config = dict(
    n_head=3,
    d_mlp=768,
    attn_scale=0.125,
    init_std_qkv=0.0517,
    beta2=0.95,
    grad_clip=1.0,
    decay_shape='linear',
    doc_mask=True,
)
Each number is 128 + 32 x the weight over its row's rms, rounded and kept within 0 to 255. Layers, rows and columns count from 0. The size above them is the row's rms in percent of the matrix's.

# layer 3 MLP down (transposed), 768x192, rms 0.158, rows 75-91, columns 96-191
size [123 112  89 104 103 103 102  97 104  87  92  85 108  95  92 113  93]
[[162 122 154 139  93 182  76  78 134 127 154 159 140  96 109 134 123  96 173 179 127 141 111 205  93 113 140 106  79 144 123 129 130 121 123 130 129 126  78  91 162 142 133 100 177 186 167 144 120  88  98  66 101 134 102 136 155 131 139 122 153  69 129 156 144 136 132  81 135 135 102  99 142 146 128 176  69 132  66 129  85 171  98 123 218 144  98  82 143 151  94 144 119  99 133 121]
 [160 149 155 125 197 169 111  86 123  93  79 120 152 112  79 108 149 131  92 197 143 130 125 124 152 111 114 103 102 151 129 132  74 136 116 137 145 167  77 109 133  86  83 199 177 129 135 215 146  90 142 161  82 155 140 139 149  94  86 157 134 163 134  85 100 144 157 119 131 157  56 173 142 160  99 122 170 104  87 113 153 146  94 160 135 100  74 144 180 231 150 122 143 119 153  93]
 [113 119 108 117  99 176  92  70 177 134 117 179 139 129 106  98  99 167  77 115 124 113 121 138 157 138 112 106 131  93  58 125 142  61 106 136 154 131 145 131 114 150 145 117  79 117 122 121 159  36  70 163 167 111 146  64 134  78 114 146 134 119 164 132  85 153 155 122  98 170 194 134 115 134 122 188  64 100 138 142 106 121 108 139 131 138 161 138  58 169  99  83 109 110 115 117]
 [107 116  91 168 136 123 105 152 143 129 156 140 122 129 141 203 112 119 166  87 143 195  64 106 113  89 217 122 103 125  79 111 138 121 160  97 104 172 116  68  72 124 158  72 126 129 132 172  66  54  90 148 144 104 180 110 139 114 136 169 116 110 155 145  56 120  95 124 110 162 113 135 123 101 107 172 154 148 102 174 130  79 129 122  90 106  87 144  87 114 112 101  98 106 111 110]
 [151 134 156 126 189  85 108 138 105 149  74 145  51 108 168  97  96 149 139 170  76 125  93  54 161  48 130  92  93 182 166 129 110 124 127 163  68 124 118 128  65 127 158 123 172 122 122 109  93  88 106 140 118 108 192 132 135  70 139 141 111 116 144 133 175  78 132 100 172 162 118 134 160 154 115 202 129 154 154 121  69 158 103 144 114 109 134 131 120 151 157 182 158  85 150 162]
 [175  63 108 119 156 154 193 115 116  85 126 134 162 117 147 102 141 155  74 107 113  72  91  96 145 162 146 178  97 114  74 129 150 108  70  99 132 109 135 159  95  84 132 134 106 127  96 109  79 116  77 147 132 122 128  82 177 128 133 158 139 140 156 123 131 130 169  81 126 166  84 178 105  95  89 105  95 142 110  81 146 163  63 145 108  56 129 197 162 155 104  89 151 160 152 113]
 [ 75 138  93 137  88 201 159 125 173 129  63 111 108 126 157 147 145 127 124 142 145 140  99 144 138 148 153  53 137 158 157 151  84 115 137 118  93 142 131 105 137 128 148 127 141 132 121 108 143 168 116 176 130 113  80 114 177 102 169 124 114 155 106 148  84 151  83 109 192 155 115 141 115  94 142 116  64 171  66 123 126 117 172 150 100 112  64 133  84 171 161 121 136 123 178 141]
 [121 132 130 111 167 220 147  84 135 125 126 140  39  93 132 162 128  22  90 162 154 141 185 108 106  61 115 111  53 138 149 109 146 122 150 114 179 114 166 150 146  87 142 139 119 143 124 162 117  99  94 167  92 127 131 140 221 127  64 116 107 142  87 125 163 133  87 153 171 125 168 117  73 132 118 156  71  96 113 120 134 134 111 211 106 107 134 107 115 107 136 143 113 119 112 108]
 [144 126  77 114 105 172 194  86 177 140 164 105 166 104 176 149 133 170 168  85 105 175 151  77  93 135 128 128  85 105 137 126 126 119  95 118 127 148 219 132  94 135 125 110  79  92  94 146  87 126 157  40 139 162 139 148 123  93  79 152  65 100  87 152 148 161 152 148 138 163 186 109 131 165 109 100 127 112 133 146  90 105  95  77  80 154 127 157 105 168  81 122 126 126 122 120]
 [101 180 150 166 185 132 130 110 108 105 124 120 110 130 129 152 138 109 190 116 171 117 162 158 115 162 126 142  81  81 124  97 106 155 127 161 159  49 129 177 173 104 105  78  84 207 171 124 182 141 170 157  82  84  92  84 150 164 134  90 147  59 123 116 164 138 160 116 121 171 152 176 177 191 110 113 168 118  99 103 108 103  93 137 148  82 133 158 162 145  96 126 143  86  71 110]
 [128 108 131  70  98 129 122 108 104  53 113 129  72 102 142 166 137  74 102  88 157 150 124 159  88 130 113 149 124 127 111 128 102 137  73 122 140 198 114  75  56 103 138 165 101 100 173 123 155  78  87 118 129  97  98  80  93 127 116  97 131 128 129 119 173 125 151 154  86  99 110 117  80 122 131  71  85 137 224 112  52 136  80 212 188 125 108 125  86 129  96 164 108 130 194  82]
 [ 75 121  98  91 121 157  79 153 105 159 162  74 125 176  87 112 176  75 144 163 123 119 102 112  77 126  82  90 128 111 120 171 100 166  84 155 153 120 117 108 169 127 109  85 137 162 135 119 186 134 152 113 207 175 130 223  86 157  99  86  89 148 131 108  95 170 131 153 123 122 147 149  90 132 121 142 148 186 177 163 143 114 176  92 144 115 141 133 167 135 141 116 163 171  79 112]
 [132 188 100  76 153 196 127 115 164 132  93 107 156 105 190 141 149 103 138 131 110  86 125 122  78 143 105 140 109 113 202 143 143  86 146 136 109 190 162  98 108 154 145 104 150 171 155 160 114 110 131 148 137 150 125  86 135 126 164 168 160 155 115 190  65 142  98  96  57 148 123  77 117 112 144 120  68  68 135  94  93 132 166 130 143 123 169 137  96 161 122 131 121 204  62 159]
 [149 152 133 159 134 160 108 117 115 137 105  65 173 144 150 138 117 130 126 133 126 111 115 116 108 148 110 176 143 131 117 103  95  93  48 152 117  95 208  97 134  95 152 154 107 100 117 114 255 156 158  85 155 110 132 146 196 160 126 124  87 159 126 114  71  92 106 110 152 110 135 119  48 124  79  77 150  78 100 145 133  84 112 148 103 102 110 162 165 170 190 134 107 142  91 128]
 [112 182 140 163 125 115 105 145 147 135 165 144 104 139 150 103 106  99 183 117  78 158 159 133 134 172 104 152 106 176 150 118 115  89 149 137 126 140 143 181 169 153 157 128 126 111 144 115 126 113 133  95  61 171 156 144  87 111 135 149 147 145 106  87 131 102  92 148 154 159 124 133 119 115 127 109 185 157 161  88 111 131 175  78  73 161 146 112 120 101  69 124 103  89 172 105]
 [ 92 135 177 175 119 115 121 124 140 159  91 110 141 186 167 110  89 150 175 145 109 127 148 117 141 112 110 157 118 133  95 131 157 140 199 137 161  63 177 135 104 131 148 119 168 170 138 131  62  89  98 125 143  93 118 110  88 184 117 143 123 112 128 105  94 194 154  90  97 147 121 158 161 191 109 137 135 143  97 132 106 162 168 129 119 122 165 108  95 119 157 147  78  91 106 132]
 [145 133 132 128 149 155 140 101 122 172 127 113 138  52 111 125 131 113 124 137 122 110  80 126 126 147 153 205 131 137 133 140  97 121 103 158 131 156 163 104 173 155 114 128 116 136  98 157 255 147 163 100 116 112  96 139 120 150 126 140 159 168 139  79 164  97  88 102 122  95  92 120 187  99 124 201 111  93  69 110 147 115 172 157 109 136 131  98 136 152 202  93  90 101 142 206]]
# layer 3 MLP up, 768x192, rms 0.162, rows 76-91, columns 96-191
size [113  93 102 105 108 101  98  98  73  97 103 104  82 100 115  92]
[[101 118 109 142 139 120 179 108 102 169 157 114 133 132 135 117 165 160 127  95  76  99  88 142 171  94 134 150 155 113 164 127  88  81 137 116 175 101 156 138  97  99 102 103 142 123 119 129 150 108  70 187 167 123 132 141 136 150 102 143 136 110 142 104 135 123 182  93 110 112 126 156  64 170 126 167 159 163 107  93 147  67 101 164 115  90  55 133 119 135  76 110 136 144 229 169]
 [132 137 146 127  60  60 176 147 160 118 184 124 121  89 157 130 198 169 138 133 137 140 183 111 148 191 140  93 143 119  85 129 148 156 129 140  75 154  56 130 130 161 111 147 138 176  98 114 102 160 146  79 202 100 121 110 161 172  98 112  75  69 110 106 139 123 178  91 133 106  84 144 146 103 130 113 201 125 145 129 168  96  92 135 132 129 130 132 167  75 159 110  71 152 132 154]
 [117 108 186  96 109 124 181 139 143 135  98 163  92 174  93 152  92 175 162  80 181 114 140 139 132 188  70 111 204  69 116  97  98 122 132  91 155 109 117 116 101 177 120 111 113 112 156  90 130 155  87 108 140 108  81 135 160 119 109 162 117 126 126  93 108 184 146 153 132 146 157 138 111 183 143 161 155 130 135  60 121  49  82  82 150 158 108  90 161 125 129 147 125 198 103 169]
 [171 157 164 174 133 103 127 167  67 136 179 172 118 141 132 137 110  64 172 120  72 139 137 104 107 179 169 140  95  84 141 112  88 165 107 146  98 114 111 116 103 161 104 157 127 131 101 113 149 197  79 123 110 103 116 139 113 153 138 159 128 149 102 169 160 112 126 177  93 101 152 175 180 116 151 161 136 132 200 138 138 174 141  82 109 115 107 180  86  78 143 128 171 119 151  93]
 [148 109 140 205 121 145 124 112 123 129 114 144 139 111 112 130 151 137  89 142 124 171 108   8 178 156 125 149  92  67 152 104 158 102 168 151 106 105  86 139 158  92 125 130  63 141 111  88 144 130 152 170 165  81 111 157 185 106 100 113 157 123 124 121 119 122 134 158  38 135 162 154 130 100 125 122 112 150 130 128 123 140 164 105 100 123 171 161 117 126 121  83 157 149  86 111]
 [189  96 133 140 140 113 118  89  88 117 126 163 167 159 148 180 122 160 113  92  66 143 141 144  79 122 113 156 216 138 103 138 179 102 106 138 149 131 134 116 193 201  82 134 105  95 110 135  75 140  59 132 104 157 127 112 118 123 104 142 118 110 146 103  61 113 131 103  71  84 136 105 191 169 139  97  96  99 154 175 148 159  53 164 191 128 117 172 128 131 109  58 141 132 126 199]
 [152 112 115 113 128 116 122 105 132 147 188 134 149 177  79 113 171 167 100 170 150 127 163 101  87  99 116 133 105 109 100 186  83 112 109 165 172  82 150 115 153 161 156 174 121 197 136 155 131 175 182 147  87 124 108 135 172 113 128  74 124  99  71 151 107 149 122 139 101  84 117 155 184  70 134 139 120 120 114 131 155 150 133 138 160 166 165 109  66 117  93 156  93 127 126  92]
 [145 147  70 139 107 196 108 116 119 161 166 157 126 121 114  49 220 192  84 122 108 120 175  86  70 130  52 169  93 115 146  94 126 151 111 114 101 123 155 144 114 123 121 102 169 120 161 108  62 127 116 110 138 124 134 126  85 192 173 160 103 123 136 120 102 128 128 151 114 135 173 141 151 217  91 157 180 129 193 109 101  73 146  85 135 147  85 111 153  95 100 107 105 130 130 146]
 [157  93  96  76  99 137 102 115 148 182  89 145 128 104 115 138 143 147 105 120 149 103  90  80 145  89 163 165 136 164 115 182 114  92 149  92 143 162 161 104 120 149 147 150 165  63 143 116 104 169 128 148 169 166 157 119  98  66 123 122 119 179 134  76 170 134  92 163 101 161 122 107 128  78 155 117 114 130 154 196 178 115 164 111 116 149 133  98 105 111  85  91  83 157 128 178]
 [158 107  94 114 140  82 160 118 135 151 127 156  78 145 139 103 145 154 147 136 117 102  73 126 114  75 133  84  77 115 131  85 147 140 108  94 159  76 104  97 154 118 133 131 149 170 116 116 175  75 150 129  92 139 119 170  96  86 120 177 108 111  86  90 112 145 133 131 172 185 129 111 139 106 148  98 150 114 175  82 127 149 137 182 132 138 149 168 150 226 120 122 201 163 111 144]
 [ 90  63 114  91 157 130 161 149 172 164 135 141  87 150 121  98 158 132 144 148 122 174  82 154  71 156 156 124 134 171  54 193 144 173 146 106 146 134  98  88 110 148 116 151 137  99 141 162 175 154 123 105 192 167 152 115  88 117 157 115 135 111 201 148 135 113 167 151  93 145 116 124 144 118 181 115 136  96  90 147  95 100  99 150 163 168 171 139  83 174 136 142 177 116  82 111]
 [149 111  65 141 150  43 118 118  81 128 112 162 183 130 109 155 106 120 161 110 159 126 121 104 214 109 162 166 133  87 112 140 109 117 108 133  85  85  63 103 125 148 132 147  88 130 112 138 156 147 139 171 161 125 109 126 112 167 165 123 148 112 133 179 153 133 122 121 195 135 141  82  87  95  97 131 133  93 148 165 139 160  70 144 187 168  94 102 119 174 147 151  99 149  95 141]
 [146 151  64 143 110 180 100 129 151  98  97  99 141 141  74 112 115 142 121 142 181  44 186 152 176 201 203 209  78  98 140 151 129 103 115 101 119 151 149 128 136  95  69 168 120 168 112 129 185 147 161 159 137 136 152 115 152  88 158 111 134 107 150 131 157 136 173 126 152 160 116 146 130 103 102 143 111 129 108 192 139 106 174 134 164 117  95 138 103 157 112 118 118  68 134 110]
 [136 126 147 153 110 113  97 157 129 132  70 130 161 104  87 178  81 148 171 176 119 181 118  93 135 114 163 125 137 130  95 150 110 148 142 123 193 165  78 121 155 123 114 123 107 100 140 155  90 127 126 179 178 136 111  94 239 128  91 142  97  83  84 162 112 152 113 174 160 153  81 121 161 171 176 133 133 101 134  51 153 128 107  83 135 154 140 175  99 145 114 142 165 126  75 103]
 [ 95  55 122  65  90 140 129  98 144 185  88 122 142 116 168  97 128 147 156 114 114 125  83 155 119  93  95 160 129 181 104 104 166 102  66 101 124 130 126 133 185 180 139  92 104 110 152 153 162 193 178 170 157 150 184  56 185 120 100 177 140 129 136 108 113 172 129 125 130 148 153  97  99 105 106  90  74 108 148 161 135  79 152 155 144 138 115 166  90 161 155 171 106  91 138 149]
 [195 130 117  83 123  96 167  90 116 141 124 202 126 127  88 121  93  99 113 105 119 171 160  95  99 117 100 163 107 142 124 111 137 196 130 120 151 133 167  84 167 130  88 181 147  89  69  55 170  99 155 170 142 182 152 141  75 178 163 180 179 131 101 179 147 138 213 162 128 145 157 170 157 137  89  74  84 107 142 148 161 119 134 147 160 153 187 141 155 106 145 179 108 122 125  97]]